From a checkpoint of a small transformer trained on Wikipedia.
Architecture: LayerNorm before each block, biases, tied embeddings.
Training: a variant of SOAP for these matrices, 6022 steps.
Each number is 200 + 20 x the weight over its row's rms, rounded and kept within 0 to 999. Layers, rows and columns count from 0. The size before them is the row's rms in percent of the matrix's.

# q: layer 12 attention query, 192x192, rms 0.126, rows 147-182, columns 0-95
# k: layer 12 attention key, 192x192, rms 0.125, rows 147-182, columns 0-95
q147,095,207,202,161,260,216,156,212,239,195,236,246,168,225,195,189,225,212,199,223,215,210,156,222,166,202,169,183,205,207,184,218,206,189,202,184,165,199,177,223,188,197,217,216,178,240,213,205,187,194,204,227,172,171,190,180,209,230,195,191,193,217,230,229,185,207,215,205,169,222,194,191,220,194,204,214,185,217,202,194,195,200,234,140,210,227,173,186,220,205,202,187,211,190,201,176,197
k147,090,219,200,164,209,210,135,215,212,209,246,254,183,207,196,163,224,206,200,213,169,230,178,211,183,199,179,197,213,190,174,208,244,174,190,226,197,174,180,209,193,222,211,202,175,249,219,189,176,198,223,206,175,193,210,202,219,234,203,201,207,187,194,248,204,199,208,214,177,201,194,214,224,179,201,232,202,212,196,178,196,171,219,145,205,197,181,183,206,225,187,202,201,195,223,204,171
q148,097,216,194,200,187,198,199,190,218,194,205,223,192,212,191,217,202,184,189,166,238,180,211,200,192,185,213,196,212,187,182,203,204,200,182,211,208,188,209,169,208,173,193,190,212,190,161,195,219,234,200,224,214,163,191,211,240,237,201,166,193,173,152,191,209,205,217,237,206,239,163,173,172,175,215,170,190,188,208,201,180,197,189,205,198,179,205,202,202,186,228,198,205,179,147,203,199
k148,089,181,236,196,166,198,199,187,215,187,226,209,220,192,189,200,206,186,205,196,263,209,221,205,202,174,213,199,212,180,212,202,210,168,204,167,185,168,216,170,201,172,209,221,213,178,189,210,193,224,214,224,230,193,201,212,217,212,179,229,189,153,176,212,182,175,228,220,187,192,181,190,182,156,198,176,206,177,190,187,199,202,193,198,197,208,204,192,181,219,193,219,205,195,180,190,204
q149,093,233,216,184,199,211,244,220,196,177,208,206,194,177,169,172,210,231,184,188,229,215,186,173,198,242,211,196,190,219,198,208,227,174,136,188,199,195,195,184,232,173,192,205,196,204,142,199,230,201,172,204,181,189,155,190,193,201,170,220,189,195,229,226,200,204,176,204,198,226,201,264,184,223,210,223,205,180,214,190,214,219,213,193,228,187,206,213,256,160,174,207,197,208,202,197,181
k149,090,205,236,207,215,212,187,192,208,176,225,188,213,193,228,163,205,236,201,198,220,235,185,180,211,194,196,223,218,209,199,177,209,177,149,185,191,199,251,187,211,192,216,222,185,201,211,187,192,229,162,205,223,244,210,185,154,192,174,215,165,200,238,216,187,163,210,187,197,204,179,232,214,216,202,196,198,182,209,233,196,194,242,188,172,215,180,213,237,165,201,212,196,195,219,210,189
q150,089,202,237,210,220,190,211,199,184,190,168,179,176,176,207,233,209,230,216,200,250,207,208,222,186,170,222,201,222,159,193,173,218,157,190,177,229,225,176,207,174,203,160,186,168,231,203,209,188,193,198,221,172,225,220,232,212,213,193,214,201,188,226,185,213,211,170,175,195,194,178,189,202,202,196,238,192,182,207,247,187,202,195,205,207,194,203,216,202,190,204,179,216,180,157,193,183
k150,086,207,238,231,203,199,224,192,191,157,175,225,197,196,184,189,208,224,225,181,211,170,195,215,182,212,194,179,172,219,205,193,202,176,184,231,179,189,177,195,207,192,208,200,211,202,188,195,196,195,199,205,208,243,194,222,239,214,211,202,190,175,225,194,212,207,197,204,194,184,215,191,184,242,222,203,201,200,210,245,223,198,192,199,212,184,228,185,204,207,194,187,237,180,154,188,187
q151,088,194,194,169,238,212,216,212,185,169,204,191,215,189,176,208,219,190,213,238,203,203,188,206,170,184,182,226,206,188,202,202,189,178,201,178,245,191,189,233,194,171,203,178,201,188,181,189,210,179,208,211,207,181,198,197,229,180,219,195,204,195,187,244,193,191,207,205,179,259,213,207,182,204,182,194,175,225,197,237,218,214,209,221,202,205,216,170,157,233,192,213,176,167,165,209,211
k151,086,184,185,201,181,237,178,237,175,170,191,208,227,177,174,202,183,183,196,188,162,219,221,201,194,185,224,213,192,209,244,200,195,183,211,183,236,163,174,213,220,158,185,168,196,192,200,196,189,208,223,220,184,214,209,187,205,181,237,196,209,172,214,228,193,192,166,186,203,243,225,227,222,204,196,183,216,188,207,198,240,166,195,178,205,232,206,193,169,245,203,174,190,206,163,200,212
q152,080,174,152,195,214,185,192,195,169,169,201,221,207,171,181,223,202,189,168,187,200,225,221,205,196,176,200,194,192,191,230,244,242,201,213,214,190,200,206,167,208,219,194,225,206,197,210,197,196,200,156,224,184,230,187,204,155,186,226,174,213,168,194,203,198,242,212,211,170,200,208,189,194,181,218,205,209,186,220,234,191,172,177,181,216,210,168,227,199,202,187,220,169,216,206,221,205
k152,078,189,142,203,223,184,231,175,180,160,239,237,212,203,206,185,214,191,195,179,185,197,189,182,205,158,211,209,200,200,202,210,204,192,180,202,197,197,190,170,198,236,192,227,214,229,170,198,218,205,176,211,185,181,186,200,169,228,234,197,204,198,198,237,191,220,215,171,164,216,215,181,198,196,211,199,209,190,187,216,181,187,219,170,201,216,177,191,185,221,214,203,207,234,186,224,210
q153,098,207,199,188,238,229,188,201,175,253,197,177,185,196,217,182,219,175,211,235,203,178,219,159,179,168,224,264,211,180,188,222,229,208,203,193,196,224,210,204,201,182,219,195,193,200,194,195,208,201,184,187,203,241,211,190,190,205,169,209,209,206,199,208,219,220,229,192,206,179,179,188,236,178,218,227,172,202,198,216,214,169,196,171,224,212,161,193,212,207,199,190,238,206,193,197,217
k153,092,188,188,178,205,231,204,194,192,232,217,176,195,245,199,168,219,195,236,182,165,210,225,168,205,185,193,244,207,201,219,226,210,195,186,211,193,229,199,229,220,200,223,192,183,205,195,201,206,204,221,185,210,220,221,176,227,214,176,178,219,208,181,161,249,224,191,187,203,194,195,170,214,194,205,209,195,217,202,205,189,169,197,183,229,193,224,228,210,192,239,175,221,187,216,192,171
q154,091,189,181,204,223,162,195,190,211,180,168,215,191,241,174,200,199,152,185,217,206,211,207,183,176,208,213,238,198,183,207,199,221,192,188,235,210,220,188,212,199,209,210,188,229,207,188,197,162,195,194,202,192,176,242,223,171,163,203,172,194,174,180,264,212,187,235,200,206,238,183,198,241,169,195,196,185,205,204,198,191,211,190,194,214,208,228,202,187,191,203,217,219,205,170,171,223
k154,088,176,202,175,230,179,210,185,193,192,202,207,210,234,185,214,230,223,197,183,198,210,215,216,218,198,186,249,205,182,243,192,199,193,225,242,242,212,197,210,181,212,206,194,242,172,242,224,156,189,211,196,224,194,222,217,197,174,232,178,198,169,180,234,242,214,220,207,213,204,200,206,259,175,229,196,202,243,213,186,205,197,150,180,238,192,224,192,185,192,176,221,204,197,190,189,214
q155,092,183,241,199,224,211,221,187,199,219,209,152,220,192,185,192,239,230,213,221,200,149,212,214,178,213,174,185,192,205,188,163,196,210,209,212,269,180,228,251,170,210,167,230,181,213,203,162,173,191,211,178,200,194,178,210,214,222,197,178,190,213,205,226,188,224,186,225,234,188,201,204,229,173,190,195,207,196,194,172,188,213,227,231,181,213,214,200,205,212,201,199,168,206,191,201,183
k155,091,203,241,216,201,196,202,221,171,198,184,181,203,175,194,190,245,203,175,234,220,183,189,225,181,241,183,200,222,215,205,183,199,206,216,191,242,180,228,203,216,193,175,179,210,242,152,163,177,208,199,179,209,194,231,214,214,197,224,191,211,187,203,201,202,195,192,234,225,203,161,208,206,208,161,219,196,180,217,160,163,219,195,220,229,204,209,210,203,173,162,206,186,236,151,200,186
q156,095,197,165,226,231,206,196,213,209,205,215,217,170,171,192,197,201,194,206,183,174,182,169,243,193,210,197,187,198,186,194,202,206,208,219,209,203,207,192,243,221,194,214,177,198,181,189,179,171,230,201,179,209,192,199,194,254,194,182,189,203,221,205,196,196,156,222,190,199,201,213,194,222,193,162,186,211,189,204,219,213,175,177,215,207,199,207,199,211,208,185,201,223,188,224,229,192
k156,092,195,183,226,208,209,143,231,191,229,201,183,190,189,191,230,218,207,210,195,150,202,182,226,203,197,193,180,203,204,231,196,216,206,223,194,194,182,181,210,221,219,184,201,197,210,225,168,187,224,227,153,214,208,189,195,236,189,235,172,181,193,196,171,200,158,214,234,199,204,244,195,210,201,191,214,212,209,240,195,212,210,196,212,196,179,164,189,221,189,200,221,210,227,232,180,202
q157,100,156,186,210,198,163,215,212,166,151,203,203,188,198,211,227,204,214,183,195,199,175,233,188,173,199,176,223,217,171,201,158,227,217,207,191,214,195,182,195,214,229,197,207,195,212,190,213,210,222,174,206,203,172,177,221,199,175,222,194,211,219,194,202,195,184,223,198,175,207,202,254,185,195,204,171,189,204,193,196,170,183,197,213,183,231,194,186,206,216,192,199,179,237,193,233,187
k157,098,179,195,225,168,167,211,210,178,185,206,203,175,205,199,244,242,188,201,202,222,187,206,226,208,225,193,202,206,167,198,193,203,202,204,177,203,185,190,196,192,190,191,238,208,218,237,209,175,234,188,170,198,190,210,211,189,196,206,199,184,195,195,193,221,211,243,199,185,198,153,228,209,205,223,175,188,219,210,211,160,185,220,206,199,226,175,172,213,216,179,196,181,205,189,221,195
q158,098,220,179,199,188,230,226,204,212,248,202,206,195,236,186,214,198,236,202,189,209,211,193,219,205,172,143,213,193,195,212,184,191,156,188,194,193,169,162,221,158,203,220,188,178,198,240,192,210,173,211,203,207,240,204,187,186,204,204,205,189,207,189,200,208,174,179,241,190,214,213,178,179,217,185,180,202,176,167,193,231,194,143,217,191,236,170,176,234,195,178,219,216,168,221,214,188
k158,094,243,171,178,168,218,208,224,210,231,171,227,166,229,147,182,176,187,215,190,200,203,181,203,152,206,177,206,227,232,206,146,216,145,164,164,213,199,203,177,187,195,218,173,187,225,212,198,228,184,227,231,194,166,225,195,181,209,203,216,213,221,202,172,200,190,167,211,197,206,193,215,175,213,193,191,195,212,179,172,196,223,191,188,196,247,193,206,187,204,187,200,206,189,208,221,205
q159,092,179,187,252,181,206,234,206,217,194,200,208,181,162,236,158,157,214,214,191,214,171,194,192,185,203,232,219,196,197,157,217,194,207,199,216,202,209,208,172,205,209,205,225,224,204,165,213,166,190,175,152,169,168,197,197,185,185,200,198,219,188,237,202,224,171,162,214,192,213,207,229,212,186,211,209,182,224,190,195,180,223,209,197,215,206,190,236,188,204,202,230,200,199,239,191,206
k159,090,202,207,195,216,200,199,192,223,247,191,186,192,175,215,200,176,229,168,213,202,198,223,204,187,218,242,222,217,208,181,215,202,219,208,194,241,217,205,199,202,225,221,227,244,207,195,173,181,190,197,171,200,218,205,174,202,206,188,176,250,179,214,213,196,159,189,191,189,187,197,209,182,180,188,212,175,208,217,211,181,230,211,188,223,211,184,234,226,206,186,223,227,218,254,190,196
q160,094,196,225,190,204,212,180,158,228,170,213,191,209,184,199,181,205,161,183,191,169,219,202,230,179,197,208,227,238,188,200,235,193,186,183,183,232,204,198,220,193,228,162,195,232,250,220,175,196,194,192,202,185,255,182,208,208,191,217,209,208,217,191,233,227,179,178,200,193,204,230,198,156,166,218,190,227,196,179,237,179,223,175,211,165,220,228,219,197,168,200,183,227,190,202,209,197
k160,094,196,209,190,179,181,204,174,207,143,205,188,198,191,219,153,192,160,187,188,187,206,179,196,202,211,187,212,222,191,211,204,192,172,197,213,209,182,213,228,232,203,168,194,239,227,225,211,213,179,180,220,188,200,194,196,214,199,204,211,199,197,221,214,220,193,191,227,162,175,199,211,173,194,191,192,220,233,219,228,207,210,196,201,180,211,212,219,192,183,191,220,209,206,191,187,224
q161,085,202,190,171,182,166,206,226,184,179,213,205,190,189,217,199,197,200,178,202,209,173,210,226,192,227,176,207,216,223,181,200,199,182,190,191,199,191,211,216,191,212,257,213,225,195,208,181,187,206,193,190,206,237,182,126,197,166,180,218,185,202,206,195,204,181,147,195,189,181,190,221,230,205,193,194,264,202,201,182,204,219,221,219,193,229,197,219,190,214,225,169,189,180,188,172,206
k161,083,204,201,162,201,196,202,182,162,197,219,230,165,229,218,211,201,196,220,225,198,209,206,186,200,202,184,219,182,201,176,195,202,192,182,211,221,202,204,205,207,188,192,183,200,186,193,192,175,203,198,154,169,220,188,204,211,184,205,211,202,193,207,185,199,190,193,195,188,184,253,189,195,205,180,177,217,233,181,230,165,263,236,214,165,215,192,216,185,200,224,190,197,182,160,149,185
q162,091,201,221,206,212,165,216,218,196,207,190,219,192,166,191,210,203,218,214,131,226,200,216,213,181,181,253,189,227,164,215,198,184,196,203,181,171,228,201,174,182,179,186,177,183,188,209,200,208,195,233,195,194,195,202,211,187,195,207,213,197,200,214,181,181,202,191,211,213,221,204,229,183,226,227,216,177,209,180,171,195,184,191,204,198,216,201,182,251,221,210,206,199,159,196,172,201
k162,093,208,249,207,214,187,211,183,186,204,237,202,209,179,192,239,201,197,239,162,218,182,210,191,192,189,209,189,215,169,207,209,196,175,190,194,159,207,181,186,216,186,184,164,201,202,241,171,247,193,211,190,173,204,191,154,143,180,170,214,214,226,229,222,156,201,191,207,224,181,180,201,175,192,211,219,196,218,193,177,192,189,211,228,192,245,190,184,240,209,205,209,198,180,193,193,221
q163,085,185,185,203,175,200,221,193,220,201,209,248,206,193,197,222,196,203,206,170,217,192,186,191,214,237,222,161,189,190,189,220,191,181,256,179,224,197,209,216,219,213,195,185,211,192,209,197,209,210,203,209,219,167,188,195,195,187,212,187,218,208,177,177,174,214,183,213,221,215,212,175,199,236,192,220,184,194,195,202,191,171,143,161,184,183,209,218,150,175,214,211,201,221,174,235,195
k163,091,170,212,198,202,205,207,204,203,209,177,198,230,193,207,225,209,185,195,197,215,189,201,185,217,214,220,199,201,191,155,225,190,206,236,170,218,174,205,195,198,232,197,193,207,172,225,155,214,193,195,202,226,217,202,186,167,195,208,212,247,185,191,211,158,209,194,169,204,180,173,200,168,239,188,232,212,217,192,194,197,191,204,190,220,182,193,210,181,185,202,222,206,261,185,175,193
q164,084,225,195,188,182,170,188,186,180,189,183,199,196,213,164,172,228,205,187,212,188,198,227,196,202,185,146,188,190,220,191,227,180,203,212,190,219,185,193,181,208,210,230,194,232,206,201,218,199,206,192,214,210,196,225,200,175,205,181,227,197,199,198,224,203,190,192,228,153,213,251,202,231,187,214,203,220,192,197,175,181,157,203,206,193,177,211,204,220,199,184,196,224,204,187,198,174
k164,086,205,189,196,204,142,189,199,174,211,189,202,196,225,190,133,190,227,201,205,209,214,218,180,185,192,202,232,193,211,205,203,187,191,201,190,216,122,182,200,210,202,196,218,231,201,203,245,189,207,175,239,208,197,192,190,192,211,183,221,182,201,193,205,226,196,205,200,170,219,233,212,204,174,217,193,199,207,188,207,190,182,193,209,189,169,209,173,194,190,161,192,200,196,175,202,189
q165,101,211,166,208,204,202,207,196,198,211,203,205,207,190,198,196,206,202,199,182,202,200,172,193,197,194,202,160,208,235,199,229,180,178,220,212,201,167,220,233,205,205,213,169,209,196,256,205,194,205,212,215,225,203,233,190,194,219,169,212,180,243,211,178,201,209,198,219,236,210,215,179,192,207,210,172,226,193,189,181,220,199,201,216,179,222,207,182,205,220,214,234,222,210,190,198,184
k165,099,217,198,212,201,183,189,204,181,207,211,192,184,215,207,192,204,243,213,203,197,230,205,214,212,202,196,191,225,205,160,214,168,157,227,169,205,168,218,193,207,218,192,176,192,210,230,194,192,214,182,239,216,199,247,184,207,245,188,204,191,246,226,149,180,216,206,224,223,186,216,166,185,209,196,187,203,218,181,163,233,189,208,224,182,194,210,156,229,214,180,226,185,185,202,206,211
q166,092,193,217,222,180,222,193,207,180,195,188,207,194,232,204,210,198,164,202,166,220,204,217,235,222,211,236,217,205,196,208,198,217,203,208,232,168,193,182,167,198,205,202,208,173,202,227,228,178,226,205,182,210,200,179,213,221,211,192,205,243,216,207,220,186,185,207,193,207,228,195,210,192,171,212,249,204,243,204,167,201,229,185,223,203,190,202,168,162,235,187,175,197,204,162,201,198
k166,086,198,196,205,178,193,177,208,195,209,211,203,187,217,171,229,189,213,158,165,226,198,223,207,213,209,180,180,211,170,197,176,209,181,241,211,199,231,197,170,169,195,202,208,201,206,181,219,212,212,176,215,177,226,172,205,212,237,214,235,231,207,213,197,203,198,208,231,208,242,235,217,158,184,206,218,195,211,222,154,223,193,177,226,236,154,241,197,202,213,188,159,197,222,188,207,188
q167,094,206,218,167,202,209,167,159,192,201,211,173,188,213,215,202,204,186,188,193,193,224,231,222,192,201,175,210,181,190,213,213,193,209,185,213,146,255,203,175,199,205,177,190,198,204,189,234,217,225,192,189,159,183,179,193,217,187,215,209,188,199,198,193,206,201,197,197,204,193,190,223,211,213,170,213,184,181,202,200,219,193,188,215,208,247,220,221,181,208,161,192,205,203,182,250,191
k167,092,191,210,129,188,231,215,192,191,213,220,194,214,186,221,210,195,177,212,205,193,210,200,212,206,182,171,199,180,212,227,204,176,210,176,194,186,252,189,186,200,190,206,211,217,218,217,197,227,194,186,189,183,190,180,170,203,199,204,220,219,175,218,188,186,193,201,222,195,197,197,209,213,208,196,197,206,213,200,188,237,175,178,203,184,252,192,198,174,209,181,194,165,214,195,220,203
q168,086,201,205,276,191,167,195,175,211,205,194,229,220,185,213,191,194,208,182,204,197,216,232,204,184,185,207,200,230,201,206,187,192,223,235,220,195,204,189,211,199,197,193,188,208,216,204,185,203,214,196,175,209,196,218,208,196,182,182,168,211,206,215,228,235,196,220,232,205,195,207,209,208,146,185,195,221,191,209,200,192,186,228,199,218,197,168,187,192,194,213,176,217,176,204,215,183
k168,086,165,224,241,177,189,185,155,212,217,206,214,187,198,195,164,198,206,208,217,204,209,206,195,161,207,200,210,236,225,246,214,193,224,224,194,219,186,209,167,173,201,189,187,207,214,184,142,191,223,182,227,215,196,227,194,200,180,202,163,195,180,184,231,209,190,218,209,214,202,211,206,195,195,207,179,222,196,198,196,202,209,185,184,182,192,209,226,213,228,193,205,221,163,213,203,202
q169,094,200,203,222,219,206,227,189,188,175,174,202,182,210,188,207,217,195,191,204,198,184,214,226,222,236,219,219,184,216,175,219,168,174,184,189,200,189,240,211,203,177,183,179,202,214,163,191,184,153,206,200,237,199,178,219,246,206,157,210,207,208,219,196,186,196,157,229,195,167,208,185,206,201,177,163,209,207,191,200,196,141,170,194,234,218,207,206,189,224,178,197,177,179,202,227,195
k169,095,175,224,249,194,210,200,168,174,185,200,217,201,237,199,242,204,192,178,202,237,200,179,215,211,197,221,197,214,228,187,214,168,198,214,183,199,205,218,207,197,210,160,201,203,200,181,143,206,166,220,227,213,230,202,212,197,182,155,210,210,197,172,189,206,177,185,236,189,201,209,177,191,172,196,229,191,202,215,200,216,201,179,203,183,196,221,231,186,166,200,175,197,211,193,235,178
q170,096,209,182,182,227,231,210,204,216,167,194,164,208,209,181,224,214,188,190,196,195,205,164,165,171,193,202,206,190,189,169,200,238,212,189,197,175,226,198,222,226,194,213,219,176,200,215,210,179,200,234,217,224,190,219,196,198,205,192,185,208,223,221,221,193,213,207,198,202,197,191,193,158,200,182,223,157,218,163,202,211,174,208,221,173,162,180,190,161,227,200,181,178,213,227,193,196
k170,099,193,172,180,214,211,214,182,202,176,201,154,198,213,193,205,198,212,187,182,181,189,162,182,170,194,220,210,198,180,198,203,212,203,210,219,172,233,192,246,202,185,199,242,149,207,206,199,218,197,231,210,220,211,219,234,202,178,185,189,202,193,185,191,203,229,216,172,234,187,218,195,162,206,228,214,160,209,160,189,215,173,206,207,199,182,172,195,189,226,221,182,194,221,216,223,209
q171,088,199,228,197,197,191,212,230,228,231,228,222,193,191,210,203,200,195,201,178,197,218,163,191,205,179,183,175,245,193,195,206,179,212,204,203,226,233,198,187,226,202,195,225,235,181,202,208,188,244,183,180,184,205,204,210,246,202,247,218,239,212,205,224,204,207,146,232,169,213,229,198,173,241,198,188,196,210,206,194,198,175,192,202,223,215,181,193,184,201,209,188,192,192,198,194,193
k171,086,176,230,169,202,205,207,186,235,217,210,184,190,218,239,222,222,190,194,179,204,212,172,179,187,193,194,188,228,225,170,206,211,189,182,198,220,218,142,217,202,211,196,195,229,215,177,203,194,246,195,172,196,207,161,198,214,188,224,229,215,172,213,223,204,196,165,220,180,202,221,207,206,215,193,230,210,191,174,212,195,216,170,215,190,194,181,190,185,240,209,179,204,204,166,200,184
q172,092,201,216,219,205,231,192,197,212,201,166,197,212,195,207,207,198,205,190,181,182,211,165,201,239,145,203,201,200,170,221,244,220,242,188,192,240,187,211,206,205,198,222,177,182,222,189,207,188,227,181,206,177,195,164,175,172,218,231,192,222,182,214,181,249,196,201,203,190,194,206,240,181,181,178,201,229,185,181,194,179,201,180,232,168,184,188,189,218,181,186,198,216,184,184,177,183
k172,094,202,200,221,240,212,205,166,193,210,213,206,180,217,202,199,207,201,209,196,184,218,180,212,193,190,196,224,159,211,209,266,189,213,190,217,222,195,221,223,218,218,224,209,185,214,168,209,197,223,202,191,200,234,185,210,184,184,219,198,206,199,212,215,217,188,236,178,175,190,197,221,165,217,185,189,247,213,179,200,179,179,180,221,175,231,226,214,210,195,192,193,221,222,184,198,211
q173,083,200,201,233,213,189,202,220,201,206,208,190,209,194,195,189,220,211,190,165,189,176,211,208,177,176,149,191,186,201,219,196,221,206,259,216,197,228,182,232,206,212,227,220,186,209,214,190,203,217,209,193,221,226,185,228,207,198,218,218,189,198,201,203,192,215,211,218,212,211,193,228,175,187,191,193,205,158,194,182,193,206,204,252,186,176,163,182,180,192,242,204,208,196,210,211,213
k173,083,222,208,199,158,207,200,211,180,220,168,186,202,205,185,184,192,175,215,173,199,182,200,202,151,205,168,183,210,195,224,173,227,167,204,172,214,199,202,231,236,208,205,221,185,203,222,196,223,207,197,194,228,154,191,189,194,200,229,179,190,188,208,166,208,195,190,158,206,228,186,216,182,161,226,215,198,232,213,201,168,208,184,237,180,185,164,190,183,225,194,228,180,207,187,216,219
q174,090,210,229,202,213,206,212,211,200,210,220,218,194,178,222,179,215,184,202,196,188,204,197,222,180,165,153,199,172,208,167,202,208,194,176,235,202,203,197,186,170,197,230,191,219,217,182,200,222,189,199,226,170,207,200,198,215,171,208,206,197,217,195,174,215,179,204,179,196,159,200,218,215,241,164,189,172,234,245,197,190,199,171,180,185,158,200,183,193,216,222,220,175,175,167,190,191
k174,090,178,207,216,194,198,205,201,222,211,227,212,205,179,188,204,227,212,178,211,169,208,191,209,190,187,176,208,160,162,202,173,225,208,179,184,204,194,210,221,192,185,215,191,207,183,195,224,210,187,204,237,165,160,202,182,191,163,195,205,190,206,176,176,224,183,172,188,200,159,200,206,229,224,187,213,220,232,203,209,189,192,175,206,187,191,198,187,169,212,210,202,177,213,164,187,181
q175,099,227,204,242,176,216,202,198,200,258,207,200,161,165,190,257,210,231,206,193,209,222,198,177,189,180,212,207,203,240,205,199,221,233,193,172,249,205,222,190,222,226,200,214,193,184,193,184,185,195,175,198,180,230,170,221,231,209,182,173,187,196,188,201,188,233,197,182,226,186,168,190,200,209,171,177,192,179,194,193,208,201,214,144,218,199,172,203,196,221,212,229,178,182,202,194,192
k175,094,198,183,228,166,193,208,164,196,225,210,201,195,159,206,247,218,228,218,182,225,184,205,155,207,215,199,181,175,242,192,198,232,214,199,195,220,202,184,200,221,179,199,197,197,221,198,209,193,184,201,214,223,199,194,237,197,174,213,169,212,192,197,223,198,195,190,219,216,193,249,225,208,197,172,201,194,186,165,189,233,212,231,186,220,187,201,239,182,181,243,198,191,219,221,199,206
q176,097,194,202,239,186,166,185,194,183,218,214,210,209,207,192,215,217,187,209,197,209,215,227,206,192,170,216,176,207,158,191,198,138,195,225,180,202,201,188,198,244,199,228,228,197,182,184,211,207,195,187,189,200,199,239,198,170,192,179,190,186,206,164,213,214,212,194,222,186,204,177,205,189,233,163,157,233,195,179,203,164,209,170,178,208,206,217,199,217,214,166,207,208,175,232,192,213
k176,098,189,180,228,197,165,186,191,191,184,179,216,200,214,193,219,200,193,207,188,217,220,220,215,177,184,207,210,229,184,196,210,168,201,192,233,201,200,211,178,223,169,207,212,194,180,225,225,221,188,198,169,191,204,186,203,199,211,189,205,211,179,168,195,230,236,179,245,203,182,189,203,195,234,161,170,226,256,206,208,153,237,156,207,181,194,198,207,180,192,194,187,186,213,207,194,211
q177,099,208,202,197,210,216,219,200,199,200,216,165,202,202,208,173,198,149,198,227,220,203,174,220,165,215,193,221,221,183,171,178,196,188,214,201,187,235,191,220,158,221,221,216,193,216,203,192,215,209,186,197,181,191,226,173,206,167,161,188,201,188,234,221,196,200,177,202,173,171,196,181,234,214,180,192,190,187,222,200,207,218,209,194,217,212,199,185,171,196,159,219,210,161,180,174,214
k177,096,211,217,186,197,233,220,191,199,227,209,195,201,216,179,149,229,178,175,200,211,183,197,224,231,215,176,209,199,191,230,201,171,234,240,235,163,197,161,190,155,203,185,202,178,213,175,176,206,230,201,221,196,221,201,185,213,179,190,187,233,188,201,222,212,181,173,213,216,164,214,218,259,169,174,202,180,207,211,199,226,212,195,207,231,195,196,233,186,188,192,200,212,200,189,182,191
q178,086,195,209,205,176,200,178,195,170,185,199,166,188,223,235,208,203,208,181,184,192,207,209,162,161,193,229,246,226,202,170,216,227,226,234,184,153,170,199,212,214,165,203,179,183,221,206,179,211,211,204,164,186,194,212,208,227,241,172,209,153,229,172,194,189,204,210,191,203,196,195,198,191,161,191,196,183,196,239,210,190,161,232,222,223,215,190,195,194,227,200,171,178,178,187,184,194
k178,085,164,174,208,176,220,208,209,175,199,206,211,182,198,251,224,231,209,198,188,209,154,177,139,157,185,174,213,207,181,170,221,223,228,236,204,186,183,175,193,191,178,197,198,207,181,218,222,251,191,233,187,212,190,187,192,240,212,192,188,175,226,171,206,211,180,240,194,191,207,228,183,184,141,206,165,208,200,218,190,185,156,202,195,196,234,192,202,193,200,198,180,177,202,211,203,193
q179,097,200,204,223,239,193,244,196,194,187,192,167,214,190,221,202,207,183,200,222,213,177,177,215,190,181,208,212,186,225,218,238,186,206,152,214,191,169,178,204,221,228,171,153,194,203,223,226,185,219,182,206,203,200,224,183,215,218,179,199,187,215,194,179,195,178,194,236,182,203,197,195,196,180,188,237,180,192,204,215,224,199,163,233,252,233,216,207,202,219,206,216,213,195,208,228,163
k179,100,198,208,214,235,186,211,205,221,179,197,197,204,181,207,189,235,215,186,215,212,156,163,217,217,161,196,209,201,204,213,193,150,198,196,160,202,184,191,238,203,203,225,184,228,207,200,211,202,228,219,195,184,222,222,190,203,226,185,182,215,235,205,149,202,176,205,228,172,221,198,196,188,195,193,201,201,171,204,213,221,189,176,184,243,228,196,157,215,200,182,207,243,209,216,222,181
q180,095,204,204,207,173,163,214,196,191,180,184,184,212,167,178,256,206,221,212,202,215,177,196,209,175,199,217,190,160,175,215,157,198,186,198,166,240,223,179,182,218,197,215,212,178,185,198,207,194,233,221,199,216,202,219,175,207,199,200,193,181,218,181,200,221,180,233,226,206,205,203,178,188,226,241,182,217,192,223,221,171,229,168,184,198,221,178,198,189,169,191,194,193,232,234,201,182
k180,096,201,215,198,161,195,184,174,175,169,189,208,219,174,182,219,199,208,233,198,246,169,213,220,169,207,219,207,170,179,192,174,199,158,194,155,191,217,206,200,210,180,213,232,232,209,169,193,213,227,193,171,205,215,206,180,220,208,196,167,187,192,191,161,208,204,227,210,189,190,213,208,221,237,209,181,209,198,214,206,176,223,180,185,208,223,218,186,216,195,200,221,193,218,234,209,229
q181,085,215,200,182,188,206,158,187,211,215,160,220,169,173,194,164,180,197,196,188,214,217,227,205,205,197,186,202,204,180,208,211,200,224,131,191,195,234,212,200,173,166,200,235,211,211,226,199,208,216,220,178,177,192,216,174,180,194,158,190,216,224,186,198,188,179,207,175,181,201,182,197,199,194,200,221,234,176,183,199,184,241,229,190,230,216,215,179,172,206,186,157,202,215,174,170,194
k181,088,211,205,186,216,211,174,170,191,237,178,211,180,235,193,167,209,187,221,195,228,190,215,190,191,227,176,183,169,189,201,212,222,221,173,208,167,185,168,180,200,192,191,186,236,209,224,200,176,211,202,162,189,218,170,209,224,231,202,191,204,198,210,190,170,181,203,225,198,221,198,215,204,247,239,230,210,204,189,227,196,201,194,198,200,203,219,214,188,219,207,183,211,210,167,167,223
q182,089,232,227,190,195,211,228,165,175,169,176,220,222,202,222,196,203,224,191,165,227,181,186,222,177,194,193,166,234,198,219,194,191,208,182,189,178,158,166,195,152,202,200,190,215,211,205,186,236,212,232,222,215,183,217,218,171,227,168,204,198,208,184,195,171,193,225,223,199,180,175,210,220,182,216,201,208,199,218,195,192,193,198,169,213,182,204,211,192,180,166,173,156,216,201,204,170
k182,088,223,214,192,220,184,179,175,239,199,154,215,242,183,222,236,202,216,192,194,199,178,189,173,172,174,218,190,229,160,206,185,218,224,181,225,152,151,219,182,201,196,198,196,195,201,179,212,227,191,190,212,170,183,199,214,184,208,230,193,184,210,202,174,187,207,195,204,194,206,182,197,232,192,221,189,224,182,203,179,188,200,190,159,199,214,201,198,195,172,156,179,187,200,207,205,172